config = dict(
    n_layer=15,
    d_model=256,
    n_head=8,
    n_kv_head=8,
    head_dim=32,
    d_mlp=512,
    vocab_size=32725,
    activation='swiglu',
    norm='rmsnorm',
    norm_place='pre',
    norm_eps=1e-06,
    positions='rope',
    rope_base=500000.0,
    rope_fraction=1.0,
    qk_norm=False,
    attn_scale=0.177,
    bias='none',
    tie_embeddings=False,
    parallel_block=False,
    init='normal',
    init_std_qkv=0.0494,
    init_std_o=0.00902,
    init_std_up=0.0494,
    init_std_down=0.00638,
    optimizer='adamw',
    lr=0.00163,
    beta1=0.9,
    beta2=0.99,
    weight_decay=0.048,
    lr_head=0.00671,
    grad_clip=0.5,
    warmup_steps=504,
    schedule='wsd',
    decay_fraction=0.822,
    decay_shape='linear',
    final_lr_fraction=0.1,
    batch_tokens=65536,
    seq_len=256,
    doc_mask=False,
    train_tokens=574600000,
    steps=8768,
    dataset='wikipedia_en',
)
Each number is 200 + 20 x the weight over the matrix's rms, rounded and kept within 0 to 999. Layers, rows and columns count from 0.

# layer 4 MLP gate, 512x256, rms 0.0955, rows 264-268, columns 0-255
203,218,167,206,243,175,172,169,216,206,207,214,197,215,175,213,167,181,224,214,193,190,172,177,233,167,195,188,183,214,215,188,215,202,160,178,190,186,196,174,208,215,221,221,229,221,200,195,213,209,188,178,183,227,205,197,192,198,189,218,204,196,176,194,185,143,211,195,241,226,177,224,218,186,204,212,194,213,185,178,200,217,224,216,163,209,184,194,223,192,215,264,192,199,190,235,220,203,218,190,172,185,216,215,201,223,170,197,196,202,196,186,203,197,156,204,244,179,207,201,202,153,217,198,222,208,239,234,182,200,212,210,222,189,203,203,212,192,233,213,165,193,185,207,228,203,192,175,214,204,217,201,243,221,210,208,220,200,194,193,194,194,195,202,202,223,189,192,186,196,233,195,195,199,195,184,205,226,214,188,199,170,206,193,211,189,166,191,191,211,197,212,245,195,212,217,196,219,164,199,213,206,192,202,215,164,197,223,229,177,212,183,215,178,151,213,178,201,195,208,182,226,188,228,221,198,191,255,198,177,191,224,210,192,167,206,210,184,210,187,208,188,215,200,198,201,228,191,232,183,217,206,158,183,183,204
188,216,220,216,163,198,167,187,247,210,219,222,163,186,168,223,182,207,215,223,212,211,177,247,190,181,181,190,185,175,196,194,198,178,196,202,217,176,189,156,169,219,239,179,216,198,198,184,222,175,214,175,215,207,198,171,201,180,214,197,193,190,194,163,190,195,183,205,222,215,217,210,172,232,196,193,186,232,238,223,178,177,199,182,199,186,170,190,201,223,210,196,235,223,171,194,203,185,230,225,218,187,199,196,165,203,186,165,199,173,209,189,198,209,249,187,209,210,210,213,195,182,214,208,220,189,176,165,203,156,191,191,202,179,213,189,201,213,212,206,210,194,184,239,242,205,186,187,179,215,207,219,216,201,193,193,193,221,219,184,205,217,234,216,205,215,177,214,221,230,186,209,198,208,201,198,198,209,243,228,221,210,188,184,203,211,218,223,202,193,225,220,201,197,210,186,174,201,198,203,173,205,206,208,199,224,196,194,193,220,190,190,191,195,198,204,190,208,170,196,195,229,189,194,214,184,202,187,210,168,153,176,208,216,173,208,241,198,226,182,179,197,198,205,189,225,215,197,202,204,203,170,185,177,190,209
230,205,203,198,190,156,203,182,204,200,172,189,189,210,205,234,185,173,219,217,203,228,209,203,196,185,230,212,165,199,223,214,202,193,219,168,202,194,219,237,200,208,198,196,226,178,207,210,204,215,233,191,214,185,215,199,193,186,188,198,198,175,180,202,164,182,158,193,215,213,177,231,216,183,214,208,197,229,193,204,197,190,190,197,201,163,208,202,173,182,218,196,228,205,193,226,188,211,214,172,228,208,186,216,206,201,184,169,200,194,211,232,193,211,193,211,217,236,156,182,210,175,204,193,210,209,170,166,214,191,204,187,175,218,217,234,186,174,204,210,197,187,207,193,208,212,192,206,196,161,210,183,194,185,184,176,221,208,210,231,199,225,229,238,216,230,211,190,205,189,218,189,203,186,175,188,187,211,206,192,221,249,181,178,183,189,218,223,186,189,162,173,217,214,189,164,231,216,189,239,213,193,194,211,212,202,171,234,203,190,219,218,190,197,159,172,192,195,168,195,170,189,214,199,194,236,187,170,184,219,208,218,180,210,206,217,187,207,205,211,203,249,199,194,188,177,220,167,218,204,220,183,187,215,236,207
177,220,196,216,187,187,204,206,251,196,177,207,198,204,164,176,178,170,209,171,223,207,173,190,189,217,214,241,230,208,179,225,159,216,204,178,182,208,179,211,203,187,220,202,185,233,169,200,176,190,182,198,178,188,205,147,220,200,240,178,202,201,204,208,211,203,216,174,186,220,191,211,203,202,190,223,212,185,211,198,224,227,196,224,193,177,184,172,201,184,192,202,196,211,226,257,193,204,177,208,168,198,212,205,229,195,175,194,219,226,218,206,178,200,214,204,172,207,171,194,184,182,204,169,206,180,241,235,172,187,192,180,123,212,234,221,204,186,183,217,209,240,237,193,175,193,192,174,166,204,192,215,191,210,201,180,177,203,197,212,221,203,197,206,220,207,193,224,201,193,192,224,185,189,209,218,191,175,215,220,203,210,182,235,193,222,194,204,225,216,218,206,206,202,199,205,185,184,197,213,183,179,217,233,211,217,200,191,224,180,217,175,198,186,181,219,178,184,183,205,161,188,212,204,199,223,164,198,200,211,189,196,201,221,239,209,187,186,186,210,203,212,194,161,192,188,204,204,181,229,188,219,224,201,235,167
222,203,183,190,173,198,188,224,183,198,250,198,203,191,190,184,210,211,200,224,157,222,187,190,137,189,223,132,195,194,183,214,179,216,218,222,209,180,185,145,213,199,181,176,183,182,217,215,223,199,196,170,201,198,216,161,199,162,177,199,211,188,248,197,202,175,208,229,196,211,161,212,176,177,214,184,216,176,206,203,197,163,229,195,169,200,203,204,218,245,212,177,203,187,231,190,190,206,233,217,219,214,199,213,186,167,176,193,184,208,213,212,188,184,202,194,231,162,188,208,199,198,163,159,209,181,201,215,218,183,259,201,216,225,227,213,216,205,216,218,205,190,188,199,220,220,204,215,227,210,196,215,185,222,202,208,221,194,234,205,236,222,240,206,197,226,221,169,210,188,194,213,185,203,177,217,231,202,211,191,159,195,232,218,184,204,207,170,160,201,189,187,202,203,198,209,204,186,192,188,202,209,222,193,193,202,206,210,239,176,204,182,212,178,202,200,210,203,221,193,219,195,205,220,196,208,208,172,214,214,204,147,199,203,201,231,218,200,188,176,188,204,189,172,170,159,248,226,208,211,207,193,239,169,235,201
# layer 4 MLP up, 512x256, rms 0.0926, rows 264-267, columns 0-255
177,212,175,200,193,204,193,186,235,213,199,216,194,194,215,222,168,175,202,194,211,202,173,213,206,219,208,186,185,199,221,173,197,193,219,215,221,162,223,169,173,216,192,204,191,192,186,203,218,171,211,200,200,205,231,201,177,203,182,194,205,205,207,189,215,189,198,164,218,223,205,230,167,176,190,180,199,192,197,237,184,263,241,218,177,194,212,183,221,187,223,231,229,254,211,214,189,195,199,161,201,195,232,192,248,194,158,174,228,209,200,196,195,207,172,199,217,208,224,193,200,184,203,197,208,223,216,187,169,205,179,193,191,155,178,206,209,180,211,206,175,204,204,228,200,203,223,185,208,221,215,240,212,201,223,203,197,164,192,182,206,195,210,193,225,194,180,223,185,239,199,202,184,212,248,179,213,215,219,199,207,206,192,181,160,228,231,194,196,205,216,193,218,204,211,197,200,212,202,187,182,177,206,174,193,220,221,183,194,209,193,181,220,206,198,184,183,199,163,221,196,214,213,202,206,210,199,199,192,169,211,214,196,192,213,198,212,209,214,214,185,181,186,205,198,186,202,218,198,213,201,253,203,206,176,201
203,192,213,186,194,185,192,214,182,203,206,193,219,204,135,235,192,172,229,160,174,179,195,210,205,212,173,190,207,182,219,230,199,204,211,227,160,222,211,222,201,209,214,212,201,218,208,188,199,205,191,220,183,192,192,186,246,170,216,153,207,197,160,170,197,217,225,210,239,175,219,228,198,216,175,230,202,215,173,199,209,204,207,174,205,182,199,190,202,228,204,221,185,193,188,202,188,154,208,210,214,171,183,204,187,199,241,187,189,190,222,203,215,179,206,208,185,194,178,190,185,174,216,217,201,201,201,219,169,186,206,247,183,191,211,195,203,213,198,165,211,198,209,201,223,224,181,198,187,215,198,201,187,187,201,184,161,203,221,204,212,197,198,201,181,192,211,206,195,189,225,189,189,200,193,182,202,207,165,237,218,210,195,211,169,197,189,226,180,164,189,230,196,221,226,216,194,182,197,202,173,177,193,210,162,214,178,198,187,202,213,179,176,182,208,178,177,218,196,222,192,191,224,192,208,175,229,208,186,197,195,212,174,176,186,176,191,199,182,164,186,210,251,208,219,227,190,188,187,194,195,204,202,194,210,174
177,179,223,207,188,205,199,188,202,216,195,206,205,195,176,171,176,194,209,177,220,198,188,204,200,185,211,174,214,216,234,174,209,202,203,172,191,187,223,210,216,212,231,191,180,177,229,188,182,194,194,165,198,221,235,176,207,197,216,225,171,217,217,218,224,227,180,193,203,208,184,215,190,193,190,220,195,182,201,213,196,241,196,200,171,208,212,178,179,184,226,214,169,204,181,214,215,192,195,174,204,200,209,143,221,187,198,173,212,201,215,204,186,189,190,190,204,212,185,178,217,171,208,178,190,231,214,203,185,204,143,198,185,210,156,201,212,198,174,213,220,222,218,188,202,223,209,185,237,196,159,198,189,187,189,207,200,171,199,203,215,222,194,243,198,167,205,205,172,244,215,183,177,202,184,184,190,194,229,188,216,196,166,215,206,195,190,193,210,219,243,175,223,193,194,205,228,226,201,207,195,214,220,214,215,232,172,170,179,221,202,191,190,223,187,163,190,199,206,210,209,171,216,214,190,202,202,215,193,186,208,203,187,197,170,182,186,169,177,183,184,195,179,190,209,162,214,197,215,193,211,185,187,184,174,196
205,174,219,201,228,222,193,151,217,184,205,222,190,215,196,183,208,201,180,208,187,214,202,183,185,195,189,203,200,172,208,186,217,209,197,187,225,190,176,206,211,179,167,196,222,189,212,185,200,163,199,169,191,191,218,187,219,224,236,206,162,182,220,216,211,219,196,188,225,221,247,196,199,214,208,197,219,204,244,205,213,204,207,193,228,224,187,213,205,243,182,222,220,191,191,176,196,184,187,182,155,175,185,226,183,171,167,214,171,195,180,215,235,189,184,197,164,209,183,197,199,192,184,208,222,196,215,236,181,183,186,189,204,190,252,208,184,151,188,193,201,191,191,222,199,206,266,227,206,208,203,177,189,212,206,203,197,192,195,186,219,225,202,207,205,184,194,243,180,190,222,228,192,236,212,202,212,209,209,219,178,197,196,220,224,214,164,179,231,183,186,213,199,197,198,197,197,200,189,184,217,206,208,244,212,237,189,126,159,165,195,176,196,220,194,198,206,203,207,195,197,224,198,185,214,224,190,182,183,184,229,189,210,210,217,226,210,223,212,201,194,176,213,190,164,187,171,197,193,213,184,172,200,231,178,210
# layer 4 MLP down (transposed), 512x256, rms 0.0814, rows 264-267, columns 0-255
184,223,233,219,203,150,179,190,191,180,201,197,167,213,192,203,190,200,210,188,202,182,174,203,233,172,200,219,199,214,191,211,182,209,177,194,182,189,193,167,176,208,202,217,225,218,177,206,157,208,183,216,177,222,188,221,187,233,214,242,210,201,218,204,186,191,226,211,211,215,164,228,205,192,183,202,168,202,205,178,180,194,217,214,200,211,223,212,206,235,176,253,179,164,208,219,194,176,175,168,165,211,216,219,206,211,199,214,181,167,192,203,196,195,185,201,222,211,161,197,218,226,210,202,187,162,219,234,213,204,201,203,165,195,177,203,204,204,215,188,178,196,208,210,232,217,194,179,202,206,207,201,202,217,217,182,249,216,191,204,194,210,215,201,175,205,210,197,189,193,236,178,188,220,185,195,168,172,225,222,241,170,237,217,196,200,209,213,197,231,219,208,198,202,218,228,203,185,218,221,195,166,191,213,219,181,199,199,205,205,177,182,213,187,144,228,177,198,235,199,206,204,203,238,211,219,205,214,232,185,183,207,241,224,197,225,208,202,174,199,199,192,208,234,217,206,201,150,209,187,185,178,196,202,193,213
186,239,186,198,160,163,175,227,218,192,174,220,175,198,190,218,214,183,241,229,165,201,204,196,222,231,205,221,230,157,195,254,184,196,229,202,169,197,212,218,184,204,206,197,193,225,210,193,196,218,205,210,157,195,189,196,222,204,205,216,211,212,198,180,171,240,174,214,205,180,186,217,175,234,165,211,209,161,188,191,208,220,208,227,235,198,193,174,217,203,204,195,202,207,208,188,201,219,173,190,174,188,193,231,203,235,196,194,208,205,196,236,248,182,201,183,198,178,185,193,179,193,195,238,189,214,188,228,207,226,175,210,192,186,176,179,218,227,224,178,210,188,201,201,217,173,188,208,206,207,196,200,235,197,191,206,178,218,207,177,234,226,221,197,195,215,212,213,209,180,213,175,208,217,177,200,201,190,203,185,179,201,207,152,220,187,187,220,146,187,201,189,209,210,216,161,207,182,232,212,158,188,220,201,196,175,202,208,193,228,203,208,148,206,221,158,195,199,195,212,201,189,219,184,193,232,217,206,235,181,210,183,197,203,185,189,182,194,187,199,223,192,191,187,217,217,194,193,169,229,204,198,210,184,224,194
222,181,207,213,212,167,187,192,172,177,182,226,193,217,185,215,155,197,201,214,179,231,196,220,215,180,239,220,178,183,211,187,221,186,206,152,199,203,246,190,192,205,215,191,208,195,202,216,208,225,214,184,186,195,226,190,206,204,215,204,208,184,203,189,186,220,172,210,239,200,203,229,188,181,214,212,184,212,191,205,193,203,202,184,190,208,206,163,188,209,226,194,240,203,173,206,212,199,184,141,224,201,213,190,230,211,168,177,203,196,204,256,180,194,224,194,217,239,168,181,207,156,192,183,174,219,217,188,196,187,202,204,175,229,189,188,198,165,220,202,198,201,224,201,223,200,200,201,224,190,191,171,200,179,185,196,232,199,190,181,209,236,212,240,181,197,217,196,184,214,215,190,199,179,185,191,209,196,222,187,199,246,190,188,190,202,212,246,215,184,184,175,215,197,182,199,224,218,187,222,200,190,210,228,188,232,174,223,187,203,205,199,210,207,185,161,186,185,223,221,196,150,226,205,216,219,171,161,205,188,203,230,173,201,215,195,198,185,178,188,191,229,213,190,220,189,187,197,217,178,201,183,177,215,197,185
219,199,232,185,211,220,202,171,179,223,197,238,200,190,217,191,219,194,182,212,156,229,207,162,185,213,187,164,172,182,226,205,210,211,210,186,225,172,193,204,193,176,172,170,239,194,224,194,226,191,217,176,196,219,208,187,205,206,230,206,202,200,212,212,199,194,212,183,211,194,229,208,204,227,219,157,224,206,238,206,207,184,211,179,228,229,193,212,222,226,218,200,194,196,188,168,205,195,206,175,183,184,191,221,168,175,158,194,184,205,200,174,239,190,192,220,181,184,190,211,179,184,173,228,222,190,184,224,210,199,214,189,235,169,248,199,178,176,192,192,202,179,177,188,203,207,219,219,228,205,197,189,201,210,203,188,215,204,207,207,205,221,198,178,180,207,205,232,175,221,226,214,178,233,183,193,204,182,186,195,202,217,201,197,236,188,165,202,229,197,185,216,204,219,189,180,217,179,204,202,235,214,213,238,215,218,219,140,193,186,209,152,169,212,196,194,222,200,210,191,210,232,195,161,197,218,185,178,201,195,234,171,197,166,197,245,213,212,209,194,201,185,220,210,174,161,162,175,206,206,194,163,208,193,190,204